Weights of a small transformer language model: biases on query, key and value.
Each number is 500 + 25 x the weight over its row's rms, rounded and kept within 0 to 999. Layers, rows and columns count from 0. Numbers have three digits each. The size before them is the row's rms in percent of the matrix's.

# layer 5 attention key, 256x384, rms 0.0556, rows 152-255, columns 64-127
104:554432496501527499496512469490501498448515471511485521417496480512440502498502557462491495534522483508519525485515540477517519518523517486508495431519458500500473482525520495548500485506483524
111:515524489500475486524521509445500539519486508512483508490491474476500492482535485454487483502557472467486503504494559485520548503503495504521528449504485456456514541485499506525525574491526460
099:534481472437585541546507486480480512484477525480500503503517483476491536473512533521513503468480492539514482485500518529527491559506544529493488530507523508473516461502594508566459509518480514
120:518469518495495531535459486457478486509494508479533451485494474485482557464519540476466502480495489512482460528487509512495497553499494455488534497520492479480496474533534498554477537501496516
107:534494522456460526482493495481487507498505490467466497464495499507484491468508518497485482536521483453466438467520457480534529509516521461472524527526499498519513478499520496546493504499499508
111:474508524537430496460528432526508504522517511454483534518505562532502461518513484490504505533501484485492456481501486506508493457496482518484468526478484515512496487476435447460508491515460486
113:554522500494536525513483505471483545494471514508512506480482475471499520460506445497499561505489535495537489497494458533501517538537498511508514518538497495436513474470522494549491522487466456
095:485478491492480543490503499515482454481471547481478503481529498495506520516473526490458511536518487468504546497484505493488504540510538485515492477531524512502495513532471526543520531487540517
126:460459489530532513516510472470530487477463485508538501502485484541473462514474501490515492474493506501498515528507505512514499475507449501510518507487476506510524481515514495507484502501486483
142:505493511477494482499545512503486519478490569501471535529520475502514498471459461495522522462527518540537515483525502533525497524513466519504483500524506496518464485428489517496501508488494453
117:522482528487505488501498494480489535495482523490517516485556529494504501507512478514541569509520475509547540490469502538487493542507506535500502499518511524464478459488537513522519471444466461
128:527486494515480579528500502495475477521471442464490492504481495504516525464509558496493497532483500485446481494492541466542491461467485484482502492500491477463517480548486495529495498497493519
117:491505522476523475479467494456498488476524485507491485459486502508472505500509533478508449516510483484468495501485522464511504471459506504502524470495478482541525535538515492506496502546502515
121:480498518521528517496492455495517506488465480504508487497511540513479483542498517508520489505493516473501551528516534516515517499508528498514480513506502528451497472508526496536524439496526536
104:469430489505462442507523484500493508538455516467479498489505479467527465504520537512392490483533484489505486498518453478502496485503451514521492497485504532503470523489485531490500542489504510
146:465468459455505460537511488459506503510465551481500523504499501478498553548514538514495516497502539519546519500493543526513494483506504535501462479515526508493469490494494533540508499473486478
127:483499501460538448504530510426481524495460507498486537507544486472504506511526490506542514510548527524527528475533486530534516476510486518467496505521526483490455479490520541535513501502497449
138:490489531493521472505525492498518505522465524509466541490509506515505503526502476529532547526518502507536550479482547549492503502551537527485515454520537517472501470484487516513566465420516494
095:513544512453475520500484471487510534503439558509490490470521512526490466487499515463486471512459520470492512525464494471546516515480500505509468503500534495511497538503450484493519539480503493
127:516485486513489505515482504508498505493497506465501467534504505467537536464496469474530556483465539505539484492522449512507482545478446508535492487524509478509464452473502529486495509485466504
112:482536509491554488494495465506488483482529549496520519532499458485498508522479477489449499448507520504537502528508505533510469514492506530514523535495509488525503483481562503472519527509456474
100:517499503509466497469528489512519513520517520463456517522491538521525486497534525508450514537510494503498483493541453493497529496498552488493466506492496547496518541456462472494516454498507535
119:491523466480549505547489485462492452459499514556528475536531515484478511519480452483531525463484528514485560532445509501472480528514473512487485462503502533533478456462498528498534486505511533
122:517500548490557484515525465474534497499526504506475529517521515552513496546495460506522502508505486509511559488477568516500514499514540492504480486496513528455477493462503496482533436482524482
106:486476475476466464491528506494502519511524530480485506481488480469530479499513570505477484531475478499491502509474549507510511486484457509523484503535497502505491513503451513490464557523487498
116:485530487511532461522488460495525517488460512494493476558502510454496490525500468520463555494501514516526499497570462516477511555513462545532510515472512511486507509484507500483525531458489470
116:492532497468485482543459491443472523509489586494493508514549463457511509506483496520487521457500492506494513496500492512518526511466484522472498507518544451497491522497500531486503529529522461
110:534477486447520528510538470505519499505505511515494490509454459495509506478516543466418469492477479506444484526500495517484507554549506494529473487499472507507513529511524498562497534505535527
125:534511504476539518528526512505494489500552523482518516496524531488507459488542483504491488506505475529494476488475474493502465480461539484519478499500533530510496507446579505448483500545461487
118:482487505488500499464508517580523502495519483500448497480512505493494505530499473533505452532523502489483501478502525471488506459464522472506484500484516491514511494557510447438520469509486555
126:495506521510498485439502506491498547504487497504505513498451518557473438537519485454498479527513496451522539500534478491513500453523477527526531506466445477542506481509477508519505465517499492
111:511434504548519512518540464524513493524468519524534486548480498523511485483519510490476506497446507512517513520497498523516486513514464469547452482530474524510487473506484526502496463475446480
116:491500498495563468499509485466472535453490508504535569524489480481510497470515477489534519511523519539542539467488487488527485478487498535505518501508491478539474485468502557534475503523460466
097:486475510461436444479525498512501515535484519505449540469521495500535487534552474510445507527513459503485530510488516520471503504480536507508486502508504502458506563499473507478504525508496490
106:500464513492494500473510496519522537526480525460496527535491522502496470522474509489515495480511539530561492498496424519468503522529473527513487527505510556524485474458502540490507495473454491
103:491515500524558454520502496497478459493512511545517509521506525541473511529501492521489459495508479466470496518491544469473495524487483482507502519464489495499519517537521453480510494531567513
096:544503486461480530520470484479506516478461491502480482442467487508497512478541519484472488523489523446463497498491499480506511539523508474479520490494488509498520498518456504536512507497494506
107:549559494497437516507499530482475516531483552527519464517487466458500491471538471477518534466501497471509492503493451514485505521522467511524513493469494515525499506501430519510470525476504447
113:489513482534535483501499512477489482512504492509514486522522494461514510495512468504556504491488471527477500498505484546489517538515479494497490539495485449455498492469553484522453507497517439
101:451506479494573475513462471468540486469484534505515511500560471480480513530450520543528468482513495498515545521508509510492517476501491496470498503491515536481506468507561496448518502541496506
106:477510520468505473505547459494516512537489491511492534513498551555514487517543533511458494491510523471480524516456491495496522499485532495492491527462518492515514536534468485466568492487498484
108:504503521493467527485575482481498515519482500478539549548450477548496485475483484432500511506494515512533509511486506513533478534537445521542517489492498516519508530445445509534488513487486469
100:498545505481462481498512498501513490517531503541487471509495505496489498485485503487429497478500464492462476534503498500488520548493531449516488501482512486484533567500509468499526539501520494
127:534483531466493439515494501524486515502536496502482535487490516487453463471494461509485453503497558497504484475515436468502465471449521542499497489489501493603475505487505488479509493563431495
136:515473471506521493514493556479495504452481510511495503523508475489486493495448490546562478490475502489490464513563508463542528489512440503522471456487486506523493484458508495514476501537470472
099:511556496468429492459522513536473471510474546517500494522484521522496512519511502485444497505476507451506503526473488495476543468524491514496508460479527502539525546508481495482498514496518483
096:516507467497523478488450503466498535483479505494499517482490449479471540512503501479535522537516536477523510471521471509495475526505529529490528460512522513472490447525560530559483470481488506
113:503513506507543545483513520498483453505536491515504500506482472500498542486508483499481492522479487468489500508494507510503490532482530455478522477516498457496517503541525507538515529480524541
127:508497519533495493523549491501524457531530482535518479528450514530497493487525499452459520491469472501499515497475509532459490524511515508526491501484486517520510538496505512544520491455538515
115:457481489540572481476512501489490478520496496517549499523490524503460490507507491526560473522506544533516505526507512543482503484477487499512484492482481513512472443471522497464479502492486554
126:491465493499472506510482452506513463528546492491485480488515506483522519502525545528510504507491462547495502464489521497520487519467548465439466529531503505435495517526483474503483466500507539
100:521504547509531484540490485486515514463510433520506510499492482522492526463518494525562482509524511522463500490504557511526527462481480527459537471521485472498501451494517498524519456498522516
111:498520476464523535489485487491467534459476502534505520479464495544459489510490493505481488494518482451485491531490482490509503506537488472511522478489507537490517493448487534561486525507482489
134:488505486462481486533511485459472537492482545515490522490522516467519487514528519512521525484554514471532526479487511513548538476531500527492487513496554494469506515527512543518538505482472488
102:497500525485442475515515552528482510509470521521477495501502481512508436484525507511486459536541520497501497489539481466495494458479463481524481484492513546587500488486427517467509492506506497
117:517476503535512520531508490533518511523507494481503522536510509506512475471454470521522521487479491508531492504497464518510477534523480523506499524507481547470489491410501525498509493468478485
103:482535552499560465497482500481490522456534531494519512490544499505477511491475455498518511475536485477507566503476511527492498506503520509491535498461514480503487482529576525503509483501551475
119:513504476505475549513517518497507480534502507481499524482526519481531542466466495516507474473438464536486460491497515485526505473469471476486432561516520485516531519450436483470504518527506485
136:517459486501545445498539460474500522515498482505502510503486469461506488492549498471521498511555513518544507494541513553520518495507507512521492476524504504493474465486516574561510485456498513
090:521485554540535489478437516526496518454489437480529505476508523466470523478483476516565506539544495498519533468516477520502471516511513503478510488513486490495467444523508525506486446446513536
115:499522531486512459478459501429461513463485490508519516480495472485479505513534473482535536497559542512513512488521517489517483458546507534497564501495495437519499502526546504522511468507523459
130:454472514541523511547492485509510527497471496516480521518506536538481431505468459515545529474540532476539538490503477522521511478549486513514497530412519531487519495494510504486556446492483490
118:474510523514534475507499495521517511485506477505524479535457529514495491496493460509520572495504504468506558484482526542491527524532517492535492484497492481492502503519513480476537481447490476
123:548519508481467472525480486510494514508519511502512484505554508483491497480485498505484479504501484501471445516532430448481488526466474488496525498484503536529503511441472494483485529531438452
091:472552507484419536487495487519483568514474571486509475501501485465511482515495506490480522477535513468487481497467469476511524492518484526522528515480483473502541501495481500497500534511476438
112:526501485517516537510456487535501501469534485504491485456498530482512529530489539506467499498429485479455477507482542476479491510502540454529460517523503519514519452555546463473504517537503538
119:537493510537472534539503510494494488520537442471485489494518510502543499453518496466539475500481527523464491500500538527503506511506488452521493513515522501474503506482433505517514489471520510
103:475553505531524505509446530483506477484495479512537484497521513481488549496458486546587499534504527502482538475502522489491462478461488479480496495493484479528485477531511496461453465518545531
098:494504552523511482502462489477499511479503444519519515508528526511449461554508506513587539522512523507518525475518495469493502450500496495467512500514498516527479437534553518493462442510481504
105:506481480476518482520527498507497491475497508514480509520479532475497448567533527484484515472511491510479522493487527499464539465515480487548484491449499506511550523527501497479508502520521481
149:476492496490526567497472517510506473488446512514510498475517492506497515546470514532498500481434472471457498540457531497502536495520497479509487512516530522470531539524494480504492523494501503
094:488527477494417512521504501560494483530447542514473510503498503521526508509438467493457490489489493482493483498477488494509502561535517523515488456481523536526478551458420479475507468482503513
095:486473488454497486505515462544495487524489504503494511541487498483489497531523490470432499516511547481469518505494463486476545515511542544487498511461511525547529516529472504510523507467519546
125:481554478449525556509486543492504477467458533493536509502544510527461499509460507515545470457491510482474527518451501456483521506520477520534531509444525510530546474495529497488517514523455467
087:526524470450418534541500499497498515496479526514510523472469510503523529473528493461435495532461519498465485484465499509486497532486508492498486509508471519509531542488441517536522556499470484
089:487506471444462538480521508507486502519468533493475522513484480510542522494497521509438454462493510470512476540500482465471541493512468517506491507513524533521497561452446489537514558525502507
093:506528545466523477466431499479465529444507460477482491430537506515486515505517483477516479507545503475489481489475528460512483483457522530486526501534465505513442483511563496480496514553491485
114:478518519557473450483520482486506507511491503519519476499462503528520484527495510480449502490502510467505513558526507528484491498484502493508503468488501532512498568516430458499520501508526529
118:488465550494466478471509490544544507509508501470531482501515495518515459507515528445479502490523492475534496514491437494438448527497512514524490531514495556515484486512520496456501507514493508
109:474543487489529528525488524478490465458492525508537487508560518496480485540467499510538524453506512519543556531487531474499500492509472539534503494472492482477488467522564512475496497542492491
128:505482488496490518521465484508516495504513494461488489489552495469534511541548496537510552497494501501481493470466507496513501487503506529496475537502553488440497499548540488485495490485509443
094:513501510520523506451467530497499492504500472513513452479497510529447521510458496480573496547466500489469485504550502505522491501514517478460529489531462474527487463526552459532485476462516537
111:459486478523483470488501485512509490534520515451482508527534482478547528506490556507511503528484517535516519476524529535532492490518479498490452493517540487480479510531442525486475479475528514
123:497495468469527505519535501496516497533484462495497519535468509522487498495555538500506474492510505489473450518501486474544523509520501511471511543478507513500517508454500496562496543499445448
108:490514475546501533519527498456515498493516509504513468503488541528526528498493510496492475486457507476472478506487560472552486473493436471521522506533450501503503487473478482489503495522511498
143:526519532518469491506466512457480495517492438503505497481521524471528493488515520500516502518501513475438456501523536480520501482462494466488492490481479478515506536516483497536456508528507485
127:504515501517474476491505479472489527461453511501501523518522517527475477521486527503511514475515535448496509517508495512536488454548466524508534498489489550497499462490468507516541486497488484
126:500556520498515537507536508467466533459494532503508497510496530538496538501481465498531506462491507477504491509483448515530511502539451500489538546486521495499515463482501511503522502498498423
119:544529494454524505549497512467519485496494536527505495501504519478471477452514510485487461465479514505478491522523470482531486514451474493511495541501478522556510517448551508491493525561471455
114:508479485538517506499515489495504509496489519490483484498533505503498484466508442518575531492530544498555529498490483526501473519525495492492487482525542503480496434477505530466533461516524479
104:502496522491527497462499521527488501503447477510500514515472511522462450507497474467477492538526510482496520501492433475479495486510524509550520501495481543571477501497527517488496492504476500
138:517467525529510492484496522530508475520493471481515500538511535496504450486480463518560518509529483546539497438532468514474491558513492482486483490464487517528484468445542471478499446481494488
106:511501518532506503517469511555499470486502496484508461491526517480483532489448470532559549466512497499530504472483473478477454541503497472485488517483499504528452452512533477460472441520455519
104:528517445501434502555461507488490491551464510465473504513500490455548523507532515481484517459507506510481485496498476482506494497479481546478474548521516540498533527481447514471473557488461474
088:499493483483480485518528533465527485523479529492483495504520511521537503468512500483485515482487448485484501511476532534534541524506496510517518460496472471471523538472445511517502519490506461
097:517457504468561482477504506525482489494467472517538493495454480497457499487476477459509499510546518474511503496489497512498479506545522515532533495526501488541476424514553514559504491484456537
116:492525495541514452500472525531480500504500486521500439500566504498481486497522469511522536464497546524519515499530461505466480520477507487506514522510509526510477478486494510451519451509525500
096:494505466509524474496468494473511490467531470451479468493518501464539541483498481509495523508502489529470483533524514480517478465458488514508476498519477478474489493513559504513482528507488520
106:482460509493496516504472470564484442512495500481506500486517532522477455509484512505538504486469526501498513481487485481478471500487540494547479518480494554514495418522500474484488445529465550
125:524531516500540486501500520529489475499506557507528479482526491486516550479484457491479488455489494494501507525484478514466467512485511482495515504554484484516444494459541507485510521492524515
092:478488513485449490499510506531479468501454531492496501524515530520512444522488498523480466513518530488502485488511415479492501530501497514495503551469508530501482559455455477472506493499485451
137:564482500513489539549492526477494478533535496513502454509464535491516518437500493508486474484459541501433443519491526498511488502466486467519495528520469503512510515486468475546501525523506542
128:483520472523484538525486493550502498480509507513530515518509499536501548542472486560487502458451508499464525525460500493531465485512514489453494521530532527485485503527447485454554486513506523
123:518503510493442474512460510487486511484469541502509505469519497512462511519488513530474500466493524486478564528457481506503465477467549475459508505525502465466450472550525491496512463509490527
# layer 5 attention query, 256x384, rms 0.0618, rows 153-255, columns 64-127
118:495505554463524480436488472440476507498516490526484496493549506509472511491534479488476504474498460522488495489491498545539500480494486503478472519495469486493519517493510528528499529494482447
111:526455495491500551533465488503513513484480510476466456494554459500478521473469509503501479493521498513502490512510517499507482477507495480490483494540481466504521509509510536497500531491519491
115:503483498498492514508459494462528454498510518495535497515518507503510516498505493508492537503474482471511445478473512479540489503499520518538493525537469497487510536518488484490494527537492492
119:543507503460477506485513538527486530525477502505462505471513520503545497477495499563499467530484519443486440500554485477531500488500498505481533511493478476497510487490494509512505531510505501
122:490507492502491511495533505479519478540501441491491495495497523514509475490513500501516494455449474493505526490499503486485505464487494506474544542463537514513504481477499513505504491499490490
115:471543468482500526525501479486507498509477506451495490490549438504514500454503500521515518493486542499544481483483523537528488493486500520510508453467522489495490524518494515509503543463506451
105:529518545494495491547496518488496521481520510538497441511486468485491483508540468460455486484533499495521492525488515514487471508506508523522497487547503505487507517487501500501500513495533528
120:464462498542495510525545495463504481514508483497543489532502484494474489528496484486496500484489462515499487496486496492548474466509496476509527552477508500479494475520489480484511497585504496
122:529463513496506478498513481530541522496495535477491506492486449498514509461478488512501484484447503509522520521547496530521487483512481504503487489500534466462523496479483507527500526497471494
115:525522508512508513496472478479507529507470506483480465460543467492501467514471467472507527446491501538503589502488485519508487497508495501514485486542544480486456494517504552502498491482494467
122:528442480496512549539508526490501480507506511512505534488528488475486494503504504501492459499475517460478480488459518466512551460550504489509506486528450464491478483504493549501544468507524495
110:515505537501517513517497513482419477500511499567542512512501495498479485538492509467481495506510468493475479499521489482498481506486512535549513508482484503506514495530521489496524525578508554
127:522515531508491494528508507506514512534511519531462488504507522498488471505472491491530480489524483516492547493480522486524531504493505482474469506535517533481484524515493485510500460485519503
110:508465499483492459506506451492504510499494502489491523523518467509494474533478499514493489472511495515504473494552494527486505491525502511532522598531490489475511514509515490481501487594532522
122:508471508446495457463513473496513495519497515522471505498538436491485510534494551482508483483529462517507559559509530529511514493511502503481447490558517475486506506488495510492505507473485493
131:490480506459514415479499484504525547508490500461495497505533445488490461537514527494484486493517488526542528519523481505511501474503496519480483481508513478460540500507499520478498506472454475
132:496498516511516446468492486516501570470494527513475491506525493479474500496509485485507513474527493513485595501465520540466532525504492513476469460499512493480470511522495507494518481449518485
103:476533465471494470522496533522474512506520510507497527495535516517510528524468529515504499479503479514532495529516529495537517484495512525522505521532515498484530528467479551516471530537480506
119:523487493558515499504482487522529479499489504449549526531481473530531488484482508524510498471484508505558530507508501543486479499512512508518483509525489522526461488467489488482458481484481505
106:507468470457485508527454482515492484494498487504522463525493485525504512499481528472480533486456499466520504488479505541519487457489509481545549556517535520486532489518503468498496510524502513
118:502482486498481468489503513534504468495505478494478491492494540537510490442517527495511486544492527460515501471492500478431511535491498477488495575436497545520508486475496532510483510462494483
115:518453516528512476536463524490507485515516557526509510471518511490478504492515479495493488503542489515455577537515506519470496515502497517543501465504512515523442509500498496469542462496547503
119:491494524488502488502525488534498496517504510519459473493530521496461480480501514489499501470511497499487563503480497539499523521504502492481435489489523507469502504488512516500551485439501492
114:502492489499489486517489519455537502481497493481477510516485477528499501556453517494502501483513457501550494533558487482502477459538512492504468464546516494468500499456490507499428523549484519
109:496505501532513513517485452476532489516474497498549530488511528511463489490492481518517530462494456506536491494525480523511535532509499480485505485490520513472479518449508427509465508474506456
124:489491520456514481498525501507538496478498519494489506512553492515491526522471487480512453472524503525523517502552512534576499483509507520513501528541533464488533517513497473515505537524481476
118:482465471522497523514493522505518463501509469511505511521451515510505550460527517477464528516495531472511445529500511517443478537516481461501502515490461524500520521509485486488522545503516514
123:525477524503486507514486509514527503502473463436439471506528522536518486433512507541506502488530533487517472469520498481505495489474491489514490527501512525498526476520503518520505473512489522
129:498527445481480486506513513551485496490498487515500497490493507496535503503525527507500505534500525474490462485494482458496499510499495502487490474487548497531483482518489517505464497501502528
120:503495520520493440462526457451478500497480491539518511506469485499501490501515495464495464480537473523493540492522502500471486502519496512504551486491505534499508495481480525530449439508454474
114:490475522529499492534494479464530501526509456439516520510484499496497478476487500480533558472520525487538538518518519504481469479471504534522493530503492517454479501470484517483479482531488507
125:529496516441515455482496469458456517510490521504493501475507462515497469463497485465504482463501493525528531486534492526486484477484508568523495483492496483483519505483515525494488499506460485
118:471490502468478490480495484497486515481519504531444491517520442497478509552506522477462525514567438488470508490509508506488551502555494484493479491541495523468516493527495491501517522497553479
109:495456496513487497496519507502539501475462510473501503497511460517498504498473508506520499496477504487533554499524511514511470492507486512489511471501532519497499463495484514522481476500494486
108:508491494502498517501507476463517525511548479518520497483499520479485470560489516483481508487496513477457505504468501496530507492519501475471540549500457539499520498498518479506516510526532528
116:472509526524490500503519524455498490519510534502507518496529533512513518510493487482463479489478484470482481512516508501563528486498495519535494529511500514489490507504478526490519508539520488
135:479547487518491524516472545519531512506522475479487486514505528511529568454499456503486510480481573499506505488508492543508491523479501478539510510470514470512539499474516497484485494471473480
115:512508520484509481466454532484537481484483489463472509532498477508542538468508507527490549478507519525559456484515503477496471522489506511492515464483500493473529488493501541504444484475464476
123:491462488444504493520496509524515494533515519524492493510560549489450482590477520464499507457505520482442515510514506470528507545497509509475531552518536541514503495506522476497566493485515523
120:499487464491495507512490480510490499505523508533499496487478524484464518537506492481519491479505528446517518503479525456542549476475474496485485561483488526493504506497497493490544513514534519
113:502490490532524499442508521491501519487487496489509486501448452503533500452500481500515497482487467492524539527503524555472489458508499486494489451476498513455524481481508498517481444474486458
125:461506482495504531500475536522500482470517515494504450464480521512512518494505487532495479507480513489514504466499505507504530503475485507520502496485460530556535533495510473525519522509557516
116:507498461473497474447474484503462522516518503521528526479481496489526488520490507484489470467514506496556496495544490486499500491474509550560501530477514522529522495471497501505532495496483523
134:502504493506491507536524508477542497506517521499485482463506460500487504522469492539516463491500514547503485543527499493505495487475513483481492506481517497493505503486503512499449494515486513
133:455517485512489517465465515548472484482491506514508534486487478496512537523484502443480507492483470519529538488460513520435489524521487511563561481472514497530540505493504515513498516471509492
140:505520493462490474456503471517495499502477526505502477501509445484500509531515506528486487500521495537474490531481483510497497505504521498430480471501507482477506499497484474504492542427479482
122:511491519480505505477478532509434494534515510525533472500474493489497527474517509438490527501499540488465488481454512537483495488508510514515487502502401487507510510514496490519553506460529515
126:517459531501518526453469488497502467509517478473527509494432525515533470454514503476491532496523492487505538484444518516427486495500490463510482499513452514489477514465491490496518494503493483
116:513475502554504495550499502490507496511501484519540520509480485506473485520484502474510521457494464556514532520533495471436510539497519526530509480509490541540462506477493482488471452548521529
129:489485509528478514505494515542490470524462515446483467473511557496543504488501511572503504497476498459472480504467502462512528514468497477456460491539495478502495513537515501506552527502524522
111:519485499482511510469530488443432490507498519513547501495458527479470505467475493503518477485500497509479545493474513476532530521481524482492478486460452494497471502514503506508561468503514523
116:503506520489478494544530520454529497520524496503496487482506481493472503487514490476495447528490542499460505510500529480516511503484488483500514518466502544503492489483489527489504472508532475
124:498519506439519452479516470502534541494479516444478505484552477518479481537479534522520477483514499538531561543517518489495525468486498515468464510567540491494498517504506511504491523475498477
124:497510498517482463504533486484508557502524481510475534512519497500471450498490479537524427514504534546536524491568484485481542475491498530506493468467537466513528497471493491499455473504498497
115:533494506510511525481509502499548503499513513446493464507522526493509475442484476509503522494497516493512542502489535525464464546489491445494482512482502521498484489462496468491520489495474479
116:512547457472521506488462498498483480490502490531530492513426497497489511519514456442484521515516526523515535496462485524480473547538484528532509472500517490543506511509536458500525484483487507
108:490479477497504505525483556523538515487504496469454514500497507519502527483462533548524502522485477483519441543519509476531538474477486501475480498507516469489467489509503524496487508491492516
117:491474550519497431501489469469500531497465491452467488524514472524478443501519523513502505511520464530530574512517506511486510468493502529500429458517495483461535512509505485504470485489486464
115:533550515534508520512492524472418486495491534518522467487502503484498464478521456532514574483500504562470523453512468528505498535498518554517516448504500504503420513499505491480481456481499487
126:502504524477517464498518501474473516499495531527516541501489446504485463498508483472521481484516487512508564496531480556510501483531523530499498458461486524482538489502522499512529468463519469
126:511493518528498458499571458532569530471505519508484502481538501471467434523504485531512467471519535509510586510518505461519524515488503478470524504495542564486480474498497484509486447482510483
113:499519501550498506500477471515475496479489516538536491519456502477504526525532467452511524492497518537507521534457526468487472494478509503523530503499512532518447492498489507498496479499516497
120:502517492470495549552497559496498493533506483514525503474528547492525486486496505536485485489497545467521423480557465496550481495451499521520527556479507467536533517482511492489467528562481518
114:489540507521504493508525529462504461495486470506529517512521541526523497515496507473488511500473476475530495501522464517562494470497484516511568499506518475521478489520491545510488515500453433
123:498500491506476530545481506504495475508552536504478481480529515475497526549484528525507499539487535479499479476462503433519497514491503514513515511551541522515421507519503485500466518524524541
115:545498526518495502517506515473532458508486467457485488513501504509495509431521499504497525497491521532506478506494510481540502480494497467480442498490478485510481500505482541487480481478506462
109:514537501523502527547473562512462453498501490540552495511505544510479467538489483483499505476501481516491502525481465480485502531478541516489541411478506500522475495521500495496515445487495532
109:502507506506509487483525469490492514522507512525549505486523490485470420506493461498517469534516459515496550482507494511491486519515515510492541483456514494508510493488491478490507471495476479
122:477507497521499511473480495498513515494504507495472485468469494538512521511490491485512478512508498506544539486481514469543552477522491518521494494512516505502498513519508513519455450517513491
140:475521452488476574555529522530535492504486527513488497472497509479454566532453499511496506485491518468453452513465503455553511536490478448467519518499503491484463502504490487503519506500552512
112:472517525545494504460503489520513482490554514510486479479444521505489520507478484501501506473490544539511554504504524518500538555478507504502512502494544507497501515491494478502500512458550483
114:476470450541497517486483487536527464528512478550508514498489496477505505516515522475493496512503525504516530489467497478496488510498484494532506507531517510501520502502488478485532534496524496
122:512508423516507566537493531491492512504497519516529485480478505474477540522441478501517472499493529505527482514476500508543498479470503504504533496503548502526502481488514528502523496522520513
106:496490544513488511520469508503464494496547543552480450512486471515510500456516493482479510492503466456488477539497498539446492455501469512527519479495466538532491531499492527475525561525535508
108:510510465510485466567475516504523527500526529480497480461493533526472501490473527506487513541519476471540498491515523512508526538467479526528516526482504475506531524552511521511460558529515477
110:504525489480503532483471472424450507512528486483526498488490484475516457504456504513476499501464443468536475469522484526534497487488502518506486525479527511498521494503528493503523486537474504
117:496487506514516508520471476489501496496534511579543520496468496492488497537512486499495489492507480484463535456513518456466533511512504514517504548486490545538519509506498478503518514513529518
110:472494475506501481520491484481507521518532474493508474526501541526500471588476492492468540518495478504511532492515500529472467487515518490541555563532484530488513503462505466510482484504492491
115:500497508516497540525487486472543525485503499457510485516517500471473480553483482482508491484476497508516520515465503518515495464514510491512540532508535514498497494510503486483493461554510494
136:464531480478483490519513485517522512491465495461446503499547518506495506535496522539499523490523506472502499480504501504554527481504509508496507523531525449501502494540501521485532515480492490
106:504513493530493575491489523541507477507495459451549488500480504499555529515474499534492506511513475502483446454465479461485480498498529458487557499458480492451492498487501520508497512518490490
110:490469489491502472478529483553537477483481499492493515576498479503484503501495532494475523498522522536518556538481527501468497488513497493494436500534527490483482473514507494472488487497513522
125:506485504462483527462530489473546539507491489508501499509515537531480496445525537541508505494485510473499451514528511452506508487467493474451509515420488482472558484504499503499508505508509485
133:532482535485517517510497509488513455519523466475516506503482496499485508478491495501536501490483468446480463506492511499493500511495500490460486534476514529487436478479503523517492458515498501
122:508517509500505524532485533452491499482535465538511472492488513487486467525500502495525466510497472517505469456523496434532515461514522510548475505499448483518552502507510499505493474543489482
126:475494474488491489528533481463541495540496492526481518486495499480479454529493495517527473472480512515486511502476500482569528511487514508466492550468561526501506494488491491485492480516494475
121:519499504510509510527505500496518519517490517498523515480484480474504469453493451509523476462458545494472516503498497498572502485472480496495536516450525498487479509506505492501526490483464482
120:500475504514504483509492518476505503488540480477528507512505547518489480473501508528493490500525499457529457478519485454521506480442484530520515512445483492486515490499487495502510486559479495
109:518475546562506493555544486500548516504476513461498511506522515510489480481491473530497514444505535556522580525517513497528506491474511477474456515465522559501451491485479502515513441456480502
116:483516498534496486471493509483454516548527465566535476486475502492499441496538495460514535480484511512485495480512486500424481514487483525492540484448486526479503500476481478502503467459491475
117:502507515556498496494493483537536505475505480467459481509479529529493505445523502531518508523510543534520508504487504507415511516494514507473491441490493534485516487488508516501470469429502491
113:491524492539492507498465522546509488487492521477565521480489512486540490519493474511488531511475546478499503503457467514462464530464520560520550472522504535550427488494506517492486494502526535
105:490516468501510547526531515493513496500480479500543504544516507502511497473467518563502528481470507461545438485520498512502514456468508483490534467505489432495502497507490475489491509535498474
104:461506504511520552506488537478535511491514502527458532520498399521477485492494501470501489492543515514504524539484528523497518492549509487464451466484478480492519510491506526487494487522523462
116:505496523500494465460511500476458529502522514512526481476501461494492499526543487488483503528540495530505527512517502512477485491493525519506484474516468521494494502508464511483464478478507498
113:482504505521507503499458452538508488498498497484502523505520559479509481496477489529497529529512515524513511478490478485501514516497513540502523495470537520488496482509523487476492491507499531
113:490495522464498491507465505462482460512526499458504520492527453510538530537517537512501567512474481500548422492480495509515463488532507488487505543533472484471493504511501526486497509560471499
122:495491473553475507494514504536492483504500511515514500494506544491494533519490499501495498529491494481461491524476485469479504490464511495491523516519548514518477494536513521462504473529510536
124:516496528481512496506445509491458529496563513526514507499508515490510484473450468484445519486479527482494530480526492522518455593489508510563518505497494517491501516467497511506518539502477531
119:491499494514499507522522511490547526517495500510466519472532515502486471469463490514500487476506476509493477479548481473501513493492482514477539524447491533512543500461505518494501495521503515
136:491458492516497526549510511467526439502537488502512525494480468494537533464504520478508516481453518478489456504523504477504502496476508498502475502515433492506455485493474535505525499542502535
115:494470445478485529517539503525507513516484527510496499499494515466460503474487490515501521512481545468461492507463510500493522518447501479480524544467530503518465467489497468493546511498552507
129:485513520451517477524524483508474459530516529537494492481519522465512509539528496462498500476511515476487498486501498517530500516503496514525515519534530480509506505541477500486586516470501512
# layer 5 attention value, 256x384, rms 0.0479, rows 128-131, columns 64-127
096:506473551520494507481492478502526536490477515451499534465535490534498511483503503517504527502516486477480495482480515464484537504501481466492506528487510519492514474524485469501503515496460483
104:497506484442481479492508501489520509502519511460485495479550508512463503519516549522525484502523487499500509544518498490563537501451481547523540511539491466470492481528501508522535515487471505
100:537524496484520545473518499485487500542515462485511465445494507484482507482486491469500539449469516517516504484490492505511572464504500472488479522493488487523482495534512489481501486478509508
090:501490518483505466518530521488474517540508477479483510481497546489532506492494478484493529523552498474488515523511503528485508514513502501488520517572518494518490513498513479524509544474523516
# layer 5 attention output (transposed), 256x384, rms 0.041, rows 128-130, columns 64-127
095:545476477493527502513537521513451528514513559507474497440526490512494475514469512491473446473475500476457467506473502473528522504478511524466521491485528485502503489436495494476530565511510529
106:481539446494526498501523462512505482495483491512495514475520506491493456475541484479516463516503493483537480527467486508426512481507506498557482507509471518498512518527510500504562533535489507
096:498487494450480499518457508534487497476459485455479464514495528480534499480526537517461517504492533534522409515528519489512500466518491496526500499519485501521484510488504507498562550516535504